Part of a small language model's weights: 874M tokens.
Each number is 128 + 24 x the weight over the matrix's rms, rounded and kept within 0 to 255. Layers, rows and columns count from 0.

# layer 3 attention key, 256x256, rms 0.0958, rows 170-183, columns 0-255
[[154 112  71 159 126  93 140 112 123 117 156 138 170 117 141 106 148  81 196 129  98 160 101 130  92 106 151 158 145 148 130 135 123 181 124 142 104  86 133 112 110 152 154 142 131 132 120 153 176 139 134 143 103  87 142  98 121 123 122 130 149 159 102  93 124 145  62 121 113 169 110 176 138 100 119  92 159 113 133  93 127 130 106 147 136 157 142 112 123 134 105 103 144  90 135 155 170 107 170  83 153 141 115 125 147 135 150 123 143 126 125 107 113 125 136 144 117 145 161  99 128 131 118 143 162 127 132 134  93 154 133 144 112 125  83 105 151 142 130 152 184 154 133 127 134 175 125 170 149 132 136 101 111  93 123 115  99 143 163 141 131 129 100  95 165 163 190 133 147 160 118 124 131 128 137 156 111 170 118 154 111  95 139 143 109 137 128  86 136 133 126 117 112 134 134 158 109 123 125 104 148 145 113 147 116 136 120 132 146 126 117 119 124 119 117 109 118 118 103 124  91 159 118 127 104 143 130 105 149 115 142  89 130 154 114 124 113 101 153 154 112 130 124 164 133 110 114 118 148  92 158  98  99 112 133 151]
 [128 131 101 130 171 166 140  76 106  92  88 129 129 163 113 110 125 151  83 104 132 133 139  97 122 104 135 127  89 134 140 107 151 156 114 161 139 119 178 116  80 145 120 148 120 122 120 122 145 152 154  92 145  81 157 110 131 119 134 128 141 119 115 125 122 145 120 145 139 108 121  94 165 108 109 128 105 108 139 124 179 175 140 157 165 159 182  97 134 166 145  95 139 141 129 142 155  76 152  75 143 107 113  93 120  82 130 137 159 110 151 145 176 121 115 128 103  99 136 150 102 184 127 139  87 153 114 137 119 133 151 108 129 129 136 127 128 102 105 111 199 138 122  93 154 127 133 113 144 150 111  86 107 135 157 155 129 112 155 110 137 126 132 141 126 139  98  98 123 132 116 117 117 131 148 155 124 142 116 151 121 154 114 141 182  77 126  95 143 116 125 145 137 131 146 163 134 101 103  71 124 149 159 128  80 108 143  99 170 164 163 102 146 155 163 122 112 170 135 123 126 156 101 138 149 111 128  78 110 126 153 137 147 112 143 103  90 111 129 118 109 112 154 108  99 125 110 117 138 115 121 145 146  89 173 135]
 [131 102 135 161 134 170 123 163 162 210 109 121  88  96 131 129 130  88 147 150 152 149 129 123 132 135 126 155 108 116 132 129 139 132 117  86 158 129 162 118 147 146 117 115 126 133 127 101 123 124 125 125 132 148 125 139 133 130 108  90  89  94 116 137 136 121 161  87 144 144 134 111 156 120 174 122 117 140 105 150 117 118 142 105 108 168 100 123 132 149 142 189 155 134 110 158 128 119 109  97 129 101 145  88 104 130 170 146 123 118 132 106 158 118 129 158 132 149  94 120 146 133  99 123 101 130 141 121 115 120 136  80 138 124 162 130 131 177 124 108 121 168 176 141 133 135 125 159 103 157 123 144 121 146 149  89 115 133 124 112 126 100 123 110 102 156 129 104 137 140 132 123 126 109 147  83 179 104 115 134 119 131 146  96 116 142  96 100 109 102 148 150 118 107 119 127  98  82 141 127 142 159 134 109 103 114  92 124 109 150 159 158 138 131 102 148  69 168 141 113  97 120 124 152 147  73  93 127  97 124  92 135 136 131 149 137 143 107 126 127 114 148  73 106 111 127 121 117 137 169 117 163 122 150 120 125]
 [ 94 157 120 143 141 130 118 122 155  79 128 154 108 143 129 158 117 102 127 137 142 110 128  93 133 117 124 128 148 121 130  96 138 118 141 158 110 122  92 130 153 145 141 121 110 134 164 139  94 129 110 182 140 130 141 168 145 151 143 187 147 142 137  91 151 143 133  64 130 119 112 154  90 135 122 137 110 160 110 130 143  98 107 142 141 159 144 115 139 123 110 125 100  87 132 118 124 138 126 135 155 113 128  88 125  69 116 129 145 133 119 130 134 129 128  96 113 152 153  81 140 122  95 152 126 171 166 151 104 164 146 167 150 133  97 177 106 160 104 127 143 141 123 108 131 118 167 108 119 131 111 130 137 123 131  86 132 135 106 132  97 141 109 146 156 159 161 107 120 138 108 116 136 115 113 111 113 120 153 176 135 136 112 106 152 137 120 104 102 106 152 122 153 131  84 126 128 147 143 136 145 150 146  88 144 136  75 135 100 140 148 109 116 124  96  80 142 154 101 112 138 174 116  89 137  91 114 156 159 117 139  96 139 133  84 153 105 157  72 117 131 156 163 104 121 121 135 154  86 135 137 168 143 116  99 118]
 [113 113 105 125 104 158  75 151 144 119 137  86 166 123 122 115 113 104 135 122 106 137 160 132 119 153 129 136 166 156 154 159 125 111 118  89 154 166  97 126  92 120 120 167 132 145 158  82  89 123 122 124  98 134 172 121 102 106 160 118  99 125 143 116 132 106  80 126 125 110 162 128  95  94  66 101 130 103 113 113 147 149 136 128 101 109 175 138 121  90 130 122  97 137 143 151 107 120 138 108  98 137 110 145 124 161 117 166 125 144 113 134  91  83 124  93 135 134 136 129 138 175  95 114 139 115 100 139 137 126 161 144 107 107 182 117 161 119  83 129 152 152 106 129  94 126 145 121 162 154 185 109 107 129 139  92 135 147 107 168 147  99 119 154 128 112 190 141 118 139 111 128 117 121 151 101 175 181 152 111 153 107 166 112 167 144 126 144 175 127 149 142 134 131 168 159 135 154 144 138 130 162 121 120 118  94 119 152 135 104 134 108  94 131 119 118 124 136  69 124 136 155 119 136 113 154 176 167 127 118 103  95  98 145 153 104 135 128 107 149 133  96 138 124 104  95 149 129 114 124  94 150 114 120 108 173]
 [165 123 133 130 138 113 131 117 141 155 109 150 141 119 126  90 128 120  99 107 116 133 108 164 143 122 130 105 113 129 122 136 163 134 129 114 117 161 131 174 150 110 117  84 137 129 137 134 132 100  90  83 136 124 115 117 157 123 104 150  99  95 106 102  62 111 150 156 170 125 155 131 106 158 130 124 159 107  99 122 118 131 138 107 146 126 155 138 106 135 119 173 155 125 154 140  99  96 123 117  97 115 125 116  90 115 106 138 119 150 140  80 152 121 137 155 121 122 127 151 110  81 132 112 176 132 118 153 117 135 157 134 119 110 148 122 142 153 150 113 132 145 153 116  79 102 119 132 124 140 133 121  80 102 155 119 139 152 151 137 136 136 145 113  97 136 149 115  59 123 134 112  91 162 162 141 131 120 160 139 107 116 164 126 122 127 141 157 111 124  96 148 130 135 125 130 136  88 124 150 121 149 110 142 138 133  96  96  94 151 106 124 117 117 132  92 104 163 123 125  84 164  78 152 122  84 133 136 111 101  96  93 143 146 139 133 106 135 103 113 124 111 126 143 109 157 175 132 100  92 163 141 130 148 144 149]
 [166 128 153 126 167 137 116 172 104 158 143  84 122 140 125 125 158 114 174 128 139 129 132 105 140 105 133 126 126 144 158 163 141 160 174 136 132 132 131 149 103 111 151 142 136 123 132 115 135 156 124 125 149 193 142 140 131 120 117 123 145 123 177 130 127 116 117 123 102 124 143  73 135 134 152  94 129  89 141 134  85 115 103 163 133 131 119  70 129 150 131 145 130  97 103 110 130 136  96 147 101 134 128  88 114 141 102 121 131 133  82  98 119 137 150 129 109 133 178 129 153  87 143 117 135 119 109 124  90 104 128 122 100 114 110 151 144 134 150 175 130 146 107 100 178 137 149 124 131 122 115 125 106 119  80 146 135 144 143 122 134 153 138 136 112 177  78 146 128 130 110 135 128 122 166 127  89 149 154 108 105 170 156 116 143 133 116 164 100 112 146 148 131 124 156 153 120  87 143  97 116 119 165 113 100 107 102  90 144 118  59 125 164 117 109 133 113 116 128  93 164 149  83 140 152 171 127  98 181 116 112 139 141 149 142 126 119 151 136 132 152 131 129 109 106 148 142 134 115 133 123 104 105 115 123 132]
 [143  81 109 157 142 124 169 158 124 129 127  95 134 127 129 122 154  80 129 141  75 119  92  95 137 147 131 139 140 137 141 113  93 121 106 157 140 113 133 116 156 148 126 167 147 107 128 140 141  86 122 117 148  97 134  84 106 107 104 146 138  99 102 147 170 127 106 122 116 101 149 153 160 150 134 112 118 128 105 111 129 149 118 125 135 113  84 123 156 116 135 129 101 114  60  99 151 121 134 117 164 134 123 121 146 110 135 171  93 129 165 134 105 111 153  93  98 132  82 140 130  83 127 148  96 157 107 115 148 136 146 130 171 124 141 143 151  97 101 135 145 124 154 151  89 126 151 151 162 105  95 120  79 133 118 166 134 102 127  95 134 105 103 150  72 122  86 104 108 115 146 103 118 162 113 137 106 153 164 117 100 118 151 123 143 164 152 119 112 156 106  75 163 141 116 117  92 150 152 104 126 158 130 104 109 148 152 140 126 156 117 147 171 152 142  88 121 142 159 105 134 138 119 116 138 120 132 152 103  91 141 103 150 149 122 184 136 123 156 121 110 138 137  95 113 138 140 135 108 109  89 123 109 168 154 148]
 [116 145 161 102 144 118 149 191 131 113 135 110  97 134 136 118 119 114 117 133 166 145 123 140  98 157  93  98 136  87 171 160 196 136 110  99 114 159 125 149 146 132 128 128 122 116 117 120 108 112 151 122  79 172 132 129 129 105 133  93 132  97 148  92 115 101 129 178  90 162 109 106 135 150 135 137 134 115 113 154 116 170  87 142 118 135 136  97 136 154 108 152 123 105 152 135  93 116 124 141 122 141 129 124 126 127 100 112 132 156 152 164 140  93 106 174 164 122 143 127 153  98 106 106 129 145 141 145 144 131 157 145 112 143 129 109 172 181 110 171 154 147 152 133  98 121  97 146 149 118 173  88 134 136 109 141 117 133 116 161 164  94 111 121 130 128 114 138 123 113 165 119 136 120 139 137 135 113  68 146 114 145 144 152 149 121 187 159 184 112  97 107 142 137 103 118 100 142 123 134 139 136  79 106 119 135  95 141 110 116 110 135 147 104 113 112 148 135 187 150 152 129 131 133 164  89 107 163 140 112 185 135 125 154 134  82  99 130 134  91  86  99  93 159 153  86 149 124 128 141  98 113 127 126 114 101]
 [115 147 101 138 110 109 124 139 132 130 101 144 165 140 119 121 101  90 122 105 145 105 135 140 125  97 123 128 127 134 131 104 132 128 132 125 111 152  90 129  90 109 174 121  93 147 113 123 119 109 155 132 147 107 133 145 116 127 138  93  93 129 133 134 137 115 126 107  77 121 113 152 148  90 127 158 168 117 152 113 114  91  99 161  89  89 139 169 127  95 145  86 142 121 166 154 148  99 145 131 129 149 115 114 147 111  87  92  97 106 142 116 122 127 156 154  97 136 176 143 125 134 108 155 145 126 124 131 115 133 129 157 131 129 136 117 108 144 124  97 162 116  85 102 141  84 134 161 134 100 153  98 110 106 140  89 145 131  98 127 127 125 120 112  98 116 105 109 121 137  72 102  91 146 104  94 124 126  93  88 159 119 126 137 113 139 102  94 141 112 134 109 125 118 122 116 146 146 164 141 165 145 113 145  99 164 135 169 156 143  78 131 132 161 116 146 108 146 116  96 176 108  88 119 118 173 134 177 124 145 146 158 156 146 111 165 145 110 113 121 141 127 139  80 118 126 122 121 154 104 143 117 104 121 120 141]
 [161 158 114 144 141 125  89 162  96 111 179 158 146 155 144  73 110 144 127 147  99 109 142  96 118 102 140 142 151 126 137 114 144  97 129  93 139 151 169 160 176 107 171 145 113 135 145 107 182 138 142 139 135 106 131 127 159 130 151 161 138 134 155 163 148 139 125 106 145  78 163 141 123  99 110 117 117 170 163 139  87 101 112 153 117  96 112 157 113 106 141 111 123 149  90 133 132 146 113 105 108 136 140 111 118 157 106 114 117 123 146 144 126  96 195 164 130  95 129  85  98 105 140 132 154 148 123 132 141 119 135 104 159 132 118  97 136 169  79 130 103 139 105 164 124 182 151 155 103 147 106 121 105 112 100 127  90 161  92 130 147 142 135 116 214 147 122 169 115 121 126 111 128 125 124 144 122 110 136 171 132 122  83  92 147 115 116 116 123 120 146 143 141 101 161 151 103 127 114 116 112  92 125 144 136 158 143 119 131  90 161 111 102  99 124 115 153 111 136 119 142 128 109 125 174  68 136  68 162 131 109 134 111 144 172 119 167 103 119 146 110 136 103 146 132 117 111 134  90 128 142  95 121 105 142 180]
 [ 99 121  85 126 134 108  55  94  77 100 136 143 117 140 124 143 123 125 111 103 103 134 119 130 110 187 179  92 149 105 139  94 100 122 121 144 154 121  97 150 111 149 127 118 116 157 108 144 139 117 129 110 112  88 163  94 137 141 170 119 126 160 150 136 128 118 155 130 131 124 133  97 124 149 139 139 108 120 166 115 153 158  90 116 102 134 152  94 116 137 127 141  97 144 149  98 171 112  73  85 128 128 170 143 121 114 136 118 170 122  96  96 137 140 131 140 120 152 123 136 114 167 130 104 127 133  81 103 134 121 159 144  83 168 154 120 166 110 111 118 135 149 122 145  86 158 126 163 144 107 116 129 122 125 129 113 133 163 169 170 167 119 129 101 119 143  77 132 117 102 172 135 139 149 136 146 112 100 158 126 115 157 166 160 165 143 157 106 115 106 101 114  89 140 138 178 137 120 130 153 118 137 131 165 117 135 126 140 118 124 150 141 138 108 104 135 104 121 105 155 161 132 136  88  81  82 154 109 128 119 131 122 138 134 151 143 146 150 135 153 101 133 131 158  95 115 120  93 122 130 141 126 124 107 103 157]
 [ 81 138 138 187 103 113 102 172 130 115 117 154 174 148 132 127  78 142 128 124 112 120 130 108 125 107 126 123 131 132 153 141 147 106 102 153 131 115 105 117 124 131 141 146 164  99 151 132 146 163 134 188 147 142 170 130 131 122 146 137 156  97 140 162 117  94 102 152 145 146 149 154 114 116 160 135  97 110 122 162 131 130 114 143 156 149 120 159 127 173 115  86 130 128 171 133 175 144 162 144 158 132 154 140 161 141 131 140 102  95  89 144 116 156 152 157 146 132 172 116 146 121 119 134 117 105 144  88 155 144 104 127 135 175  82 118 147 131 154 119 178  93  95 146 162 149 125 106 116 147 124 151 171 138 153 119 125 114 116  93 115  96 107 139 138 121 118 152 169 119 130 133 128 120 165 141 161 119 130 127 138 138  45 113 107 102 120 149 121 166 150 110 124  73  91 128 147 104  69 112 134 128 114 127 111 143 103 158 135 161 121 127 110 162 112 149 119 113  99 156 135 124 139 166 113 150 160 139 113 161 131 113  88 106 135 110 177 152 146  94 122 164 187  97 194 153 127 152 139 153 107 168  69 100 163 104]
 [117 142 127 127 115 188 125  87 151  79 121 116 133 146 148 132 127 175 136 142 111 144 112 127 110  98 108 128 170 150  88 149  97  97 107 186 119 108 141 134 158 121  75 114 153 128 158 153 159 145 148 120 183 136 128  99 145 174 140 174 158  98 161 114 149 163 152 150 145 131 140  89 199 135 118 141 120 139  98 140 161 167  90 102 111 123 118  92  99 125  96 141 160  86 157 125 123  85 115 110 147 143 118 128 168 127 161 109 132 146 137  86 145 141 133 120 151 126 130 136 108 108 121 115 136 136 160 151 120 116 156  80 152 158 128 100 129 115 127 126  83 102 146 136 145 127 142 147 140 145 133 132 145 119 120 135 156 111 107 139 108 116 132 165 110 142  95 109 159 131 147 106 122 102 133 161 138 131 112 111 104  82 106 150 111 156 128 127  76 112 111 163 111 146 101  83 144 166 107 133 116 114  59 107 178 102 146 121 108 155 118 141 156 135 108  88 121 153 130 113  92 137 135 124 141 135 129 122  95 155 121 161 132 161 139 113 148 156 108 145 121 150 118 121 105 118 134 134 112 142 137 130 122 122 117 100]]
# layer 3 attention query, 256x256, rms 0.0983, rows 171-183, columns 0-255
[[139 110 128 114 131 134  60  94 122 103 163 147  91 140 152 156  89 146 152 136 133 117 121 119 164 135 163 101 120 112 102 150 111 133 110 161 117  87 141 149 162 100 136 146 113 130 129 166 129 127 123 122 117 118 154 137  86 100 120 147 132 126 113 100 130 120  96 119 121 121 110 154  74 103 125  99 127 136 136 114 156 134 155 160 123 153 138 102 127 119 136 127 105 143 107 142 105 146 103 119 124 126 121 140 169 103 125 120 125 149 123 138  92 149 159  82 142 185 123  89  92 113  66 108 123 154 148 106  92 175 118 109 104 109 146 134 106 111  96 183 163 119 116 163 110 105 163 124 157 106 145  89 123 107 102 101  71 152  94 181 141 146 150 163 113 149 143 149 108  97 118 140 118 107 134 122 108  98 117 160 153 144  83 111  83 124 119 111 117 118 141 151 134 108 105  84 141 114 124 121  90 109  94 146  72 137  99 154 152  87 144 180 117 102 119  98 106 119  83 117 147 156 163 123 113 143  91 122 183 130 120 129 108  95 167 127 114 152 121 151 146 152 117 119 148 100 128 125 145 133 112 151 162 114 127 115]
 [136 168 139 106 122 142 134 153  72 137  75 130 111  99 143 133 155 135  56 143 128 162 166  87 142 139 106 110 146 107 130  95 163 141 120 120 118 137 150 155  86 111 137  78  98  74 126 104 105 131 140 164 135 113 157  95 143 131 117 173  98 151 151 114 152 126 116 134 131 143 106 125 174 108 122 122  63 155 156 120 128 131 106 110  85 180 134 145 168 115 123 188 116 122 113 119 130 110 138 162 142 151 135 153  87  97 118 138 136 139 189 155 129 118 129 170 154 142 153 143 163 104 116 139 118 127  76 116 122 163 146 133 146 124 161 103 143  98 109 179 160 138 102 105 109  90 140 168 110 140 111 122 124 136 129 157 131 149 143 118 113 120 150 128 136 130 167 121 107 133 125 128 159 121 129 113 120 124 164 163 180  83 141  97 140 105 106 122 162 106 103 141 138  85 111 124 140 119 164  89 126 144 105 143 113 154 130 163 131 138 153 136 100 125 161 144 159 126 155 143  80 161 112 144 159 143 148 128 135 104 107 102 133 118 129 136 114 158 112 187 125 119  99 116 118 114 164 174 102 113  90 134 135 128 153  93]
 [135 155 105 128 128  99 130 145  84  85 127 130 131 127 160 119 101 115 104 120 132 104 117 107 151  98 112  78 159 118 165 143 122 138 149 116  84 136 116 100 154 165  92 135 109 159 137 119  85 119  90 179 117 199 110  83 105 161 108 147 131 137  83 107  96 124 110  44 121 105  91 109 154 120 148 106 153 195 126 131  88 117 140 133 158 100 143 137 148 131 135 143 149 122 113 111 128 136  83  81  79 111 145 144 133 187  76 134 143 137 127 102 128 129 142 128 108 111 108 137 110 108 156 105 138 150 160  92 114 121 162 163 120  87  94 109 127 108 128 109 139 112 166 134 134 129 136 141 150 137 135 147 146  89 138 134 122 117 119 128 103 147 128  94 144 123 120 154 114 108 131 134 170 127 129 147 129 122 119 142 131  97 130 143 141 131 118 158  73  96 129 150  97 123 174  99 119 128 124 126 128 131 143 154 131 183 146 136 131 146 180 162 130 121  99 102 139 144 124 135 121 118 144 115 122  96  90 108  98  84 113 141 157 101 102 167 148 118 128  96 107 141 103 108 151 181 114 119 145 154 121 132  98 131 115 129]
 [140 168 116 108 137 162 136 120 127 132 132 136 158 157 110 152  97 158 115 120 140 136 136 141 133 104  94  83  95 135 123 107 140 153 132 135 116 128 119 124 117 140 104 130 134 108  99 106 111 131 131 143 119 123 115 116 110 103 144 112 150 161 170 131 175 124 140 148  99 157 127 124 124  84 163 128 158  91  94 112 157 128 118 109 151 108 151 157 144 131 187 142  89 153 114 120 125 127 153 106  93 103 160 106 128  90  99 101 153 130 150 149 118 140 131 146 109  99 123 173 130  74 148 160 125  98 130 149 140 163 137 128 154  96 139 160 122 132 136 159 131 104 136 155 126 118 174 136 134 114 141 112 137 122 121 102 144 137 118 103 162 135  81  98 125 144 101 122 131 117 133 137 147 167 161  99 180 133  94 122 153 107 111 118 129  95  84 107 139  76 177 161 132 123 131 152 156 124  99 155 109 124 109 124 122 136 110 125 131 132 173 129 158 130 120 161 156 141 107 147 161 143 139 114 159 157 157 111  89 186 144 162 142 123 159  96 140 173 144 109 117 178 160 112 161 126  99 112 135 129  86 132 147 104 145 108]
 [141 146 112 132 192 109 106 137 159 130 104 115 130 155 143 163 143 138 116 135 129 179 138 148 139 148 107 157 148 113 116 143 167 171 122 143 141  79 130 159 108 119 158 132  98 128 168  92 164 124 108 107 180 143 160 148 114 151 123  91 140 103 175 148 141 121 155 157 105 138 127 123 170 116 160 145 187 183 144 154 100 138 145 104  80 108 112 126  99 142 118 151 109 130 183 146 131 130  93 133 123 132 150 129  98 132 102 150 113 138 143 110 123  99 111 110 142 156 130 168 166 139 111 123  87 164 116 147 152 163 158 142 111 112 133 115 127 109 154 148 100  89 119 133 118 120 185 161 118 137 120 117  97 128  98 130 121 137 156 140 139 144 121 156 113 133 109 143 146  86 162 151 165 142 129 134 119 118  91 109 146 123 149 122 170 113 147 182 138 155 122 162 128 133 139 135 123 114 147 137 120 114 127  77 114 129 147  90 158 110 142 152 154  92 118  99 121 137 149 104 152 168 168 153 156 130 124 143 157 140 116  64 173 135 144 143 109 115 153 101 127 159 108 136 135 124 131 117 154 109 115 165 141 123 111 101]
 [ 68 130 120 155 102 134 153 105 103 164 101 123 116 138 134 123 119 143 119 126  99  86 114 123 153 159 134 118 102 113 158 151 119 161  87 105 154  92 102 132 122 115 136 108 137 132  96 144 159 159 132 154  58 159 110  90  87 121 149 108  66 117  93 115 103 158  98 141 114 136 160 132 156 174 104  97 126 136 170 131 107 137  80 118 102 131 108 128 131 126 137 107 116 145 110 140 130 119  99 130 152 113 128 148 105 150 140  99 138 136 154 124 139 151 118 132 141 108 139 132 124 123 104 120 135  97 152  73 195  93 134 128 140 163 144 116 133 146 101  92  79 128 106 167 136 103 144 124  86 140 145 152 108 130 148 138  64 162  97 106  86 130 103 117 118 125 121 114 149 139 111 109 119 157 161 113 120 127 142  85 156 161  98 145  93 123 130 114 115 119 137 158 124 118 143 105 106 150 121 186  98 141 141 120 141 145  87 115 134 159 153 144  91 148 127 136 132 137 113 101 120 128 112 109 151  90 135  93 150 143 126 160 187 114 131 129 116 101 137 110  92 192 148 132 126 157 125 117 117 138  99 105 159 116 139  96]
 [110 154 135 136 143 131 107 117  74 124 142  87 168 142 158 131 130 126 140 110 138 141  88 120 152 126 137  97  64  81 176 128 160 120  70  87  90 107 119 153 117 125 117 137 143 120 173 114 108 166 130 126 155 146 115 126 137 107 139 106 116 113 153 148 141 130 128 122 116  88 181  99  99 130 159 150 140 106  76  99 116 116 142  90 113 115 123 121 128  88 139 175 104  87 132 178 113 113 100 134 147  80 116 125 117 147  85 134 149 138  96 184 130 134 104 125 156 169 124 120 120 130 143 114 106  95  67 132  77 117 143 104 105 162 122 118 143 138 106 131 103 108 122 151 124 128  92 120 141 125 113 109 122 115 131 104 116 104 113  97 110 142 139 130 139 152 148 133 110 104 139 116 109 108 114 101 104 103 165 136 110 146 120 132 120 128  98 160  86 132 126 135 125 139 147 159  85 120  92 123  90 149 117 132 126 152 148 150  87 120 134 127 136 118 163 142 114 100 104 185 120 127 164 114 125 119 111 142 126 141 104  81 134 138 137  85 119  92 114 130 130  97 102 146 144 100 115 105 112 134 115 111  87 151 112 106]
 [115 162 126 114 142 155 116 102 143 115 151 156 146 160 123 131 134 107 126 118 108 149  97 129 161 139  97  88 120 148 114 103 151 129 116 114 107 185 137 143 124 124 151 176  99 132 124 100 102 166 156  73  89 105 154 113 123 121 100 150 127 162 128  97 131 101 177 135  78 124 190 165 139  89  46 139 107  98 146 117 120 127 107 141 141 134 137 131  98 121 101 126 160 140 133 133 126 103 134 109 110 110 132 100  83 133 134  90 160 162 143 125 135  63 121 164 156 120 132 143 126 175 122  96 154 119 133 114 130 112 180 123 144  77 120 117 148 112 114 133 113 168 103 112 113 147 174 160  84 121 152 162 101 138  79 108 101 148 119 135 171 128 104 121 144 143 125 118 115 114 130  77 129 133 110 124 141 142 142 161 111 162  93  89 125 145 156 143 124 116  95 129 158 142 148 135 121 130  81 151 168  97 157 142  96 150 146 152 128 129 115 121 153 122 117 134 131 155 117 115 135 143  90 118 132  72 133  94 152 100 153 147 116 142 163 141 115 106 181 128 133 129 142 119 133 139 106 140 134 106 152 138 157 182  79 128]
 [146 126 127 101 138 124 163 143 137 110 124 134 140  91 165 141  98 129 136 143  98 130 136 103 128 128 172 104 118  78 103 151 102 126 108 166 111 145 116 112 173  96 153 156 136 134 102 103 106  96 131 142 128 139 144 146 124 118  79 126 129 120 139 159 161 113 124 130  72  67 134 131 143  64 151 129 147 119  94 119 115 143 111 140 124 145 103 161 180  98 148  97  98 128 110 172 101 158  85 118 104 158 169 125 115 111 158 149 166  89 200 134 141 138 111  93 100 109 119 133 129 130 144 165 132 115 154 115 101 132  98 181 100 143 100 106  85  91 149 124 162 148 159 128  87 137 108 140  91 146 136 132 141 148 117 136 135 149 147 139 115 109 131 168  93 133 126 148 169 116 139 135 130 185 137 155 138 161 125 133 150 151 131 155 120 127 115  97 110  99  97 114 159 134 159 140 156 129 121 126 120 136 170 148 156 117 150 165 107 115  88 118  94 129 166 118 101  84 129 142 129 105 103 169 112 113 109 147 159 142 147  98 124 125 153 139 125 175 121 102  78 136 135 122 139 128 118  83 123 120 142 123 124 122 167 143]
 [128  96 137 174 140 157 169 103 104 153 116 119  95 125 154 127 149 121 156 163 105 127 107 158 161  79 124 152 127 163 106  98 137 124 128 137 119  50 115 167 110 171 171 132 100 110 120 114 150  90 122 165 122 148 181 122 100 112 154 121 121 118 163 150 130 118 128 111 136 131  96  88 139 143  65 105 161 163 115 113  99 112 159 126 112  97 146 101 168 105  76  96 142 149 144 175 133 148 137 154 186  94 111 133 165 149 169 124 150 120 114 122 123  96  93 141 118 111 155 161 144 169 100 127 160 138 181 111 143 112 129 116 116 129 115 157 137 123 140 108 127 138 166  99 178 125 118 106 112 111 130 106 133 136 163 168 119 114 128 159 138 102 124  72 134 103 122 123 157 167  89 116 137 122 152 125 118 108 122 105 104  86 123  96 118 140 125 147 145 165 130 136 129 119 162 127 156 104 158 147  84 130 140 116 139 142 146 157 128 142 134 134 159 147 111 146 150 137  75 139 141 124 106 147 111 147 152 114 117 132 141 111 107 127 122 121 138 120 149 147 125 133 158  94 125 127 141 120 207 174 151  96 135 141 111 115]
 [108  91 103 127 112 128 115 101 115 125 140 113 106 134 111 106 150 174 135 119 142 141 176 129 103 128  99 123 111 112 158 114 129 126  99 120 143  74 130 116 198  90 157 133 121 123 116 137 134  93 106 118 112 118 165 143 101 146 110  80 114 117 140 109 102 101 108 128 132 121 151  85 114 120 162 143 177 132 152 113 178 102 139 131 110 104 108 129 149 134 136 140 105 100 107 126 104 105 150  98 142 121  98 135 116 139 115 167  83 117  94 123 143 124 111 184 147 130 118 128 154 154 155 122 154 127 146 130 131 133 102 154 117 116 135 159 133 163 139 133 159 107 135  99 131 127 120 145 144  98 163 124 141  95 154 100 203 123 108 164 127 175 129 139 151 104 159 131 111 168 141  87 179 149 104 157 135 121 123 146 151 183 109 162 121 149 113 138 121 145 122 174 126 120 127 113 128 138 109 121 129 145 158 109 101 126  74 121 159 154 127  90  70 144  89 137 100 165 129 114 130 161 104 122 139 119 147 139 140 111 175 128 150 146 166 104 143 107 121 132 121  83 122  88 159 138 135 157  75 118 162 166 118 136 101 178]
 [124 103 116 160 112  91 107 131 118 129 131 118 109 154 171 148 112 125 147 132 144 128 149 121 147 147  76 100 119 165 140 165  99 104 174  94 143 122 128  77 153 141 145 165 137 132 142 118  84 164 149 138 102 108 153 180 131 104 139 111 107 113 104  82 134 188 113  83  98 108 122 114  99 124 103 107 107 106 178 139 140 151  98 108 154 126 118 110 179 139 127 126 142  96 156 153 148 125 167 125 127 118 108 115 130 122 144 144 118 138 147 142 135 139 143 158 117 149 159 159  93 124 107 129  94 135 106 125 112 140 107 120 115 109 119 119  73  86 101 114 151 157  94 114 181 164 178 153  84 198 111 122 115 132 160 113 132 159 133 128 108 119 142 121 124 141  86 135 138 178 132 104 126 113 160 109 136 129 144 124 170 126 156 112 121 139 129 122  89 100 136  68 128 131 121 147 117 158  94 105 126 126 162 126 171 125 163 110 130 136  94 106  86 137 131  97 130 118 104 133 100  76 122 114 137 152 165  93 110 141 162 163 123 103  99 117 195 139 179 128 160 126 111  95 110 138 127 130 130 122 144 110 122 166 197 132]
 [105 113 130 157 113 157 140 135 165  83 127 145  98 138 177 126 109 122 136 127 121 131 151 144 143 125 151 159 132 121 130 132 127 139 146 111 168 153 130 148 120  87 124 108 146 152 142 123  95 115 139 111 136 139 143 119 160 144  92  83 110 139 129 113 158 143 155 127 137 141 118 103 129 204 116 100 124 129 133 152  95 116 139 123 162 123 131 146 179 148 120 146 152 124 135 146 144 137 138 113 143 106 158 162 168 168  93 154 149 178  72 146 123  99 147 121  83 117 116 123 137  96 139  75 167 147 127 121 158 122 157 133 105 144 144 120 103 130 140 137 169 164 128 189  91 107 138 134 152 147 127 118 155 106 110 132 138  78 120 100 136 138 133 134 127 112  82 150 143 138  98 120 151 106 103 178  76 140 142 107 124 157 143 114 139 100 135  89 146 127 121 114  99  84 120 151 117 119 117  83 119  71 139 111 156 135  84 125 131 116 156 128 140  93  90 171 120 113 139 120 114 116 110 140 105 189 134 120 153 129 154 165  71 103 110 123 146  95 102 123 170 122 122 152 112 101 165  96 108 141 112 131 130 127 111 110]]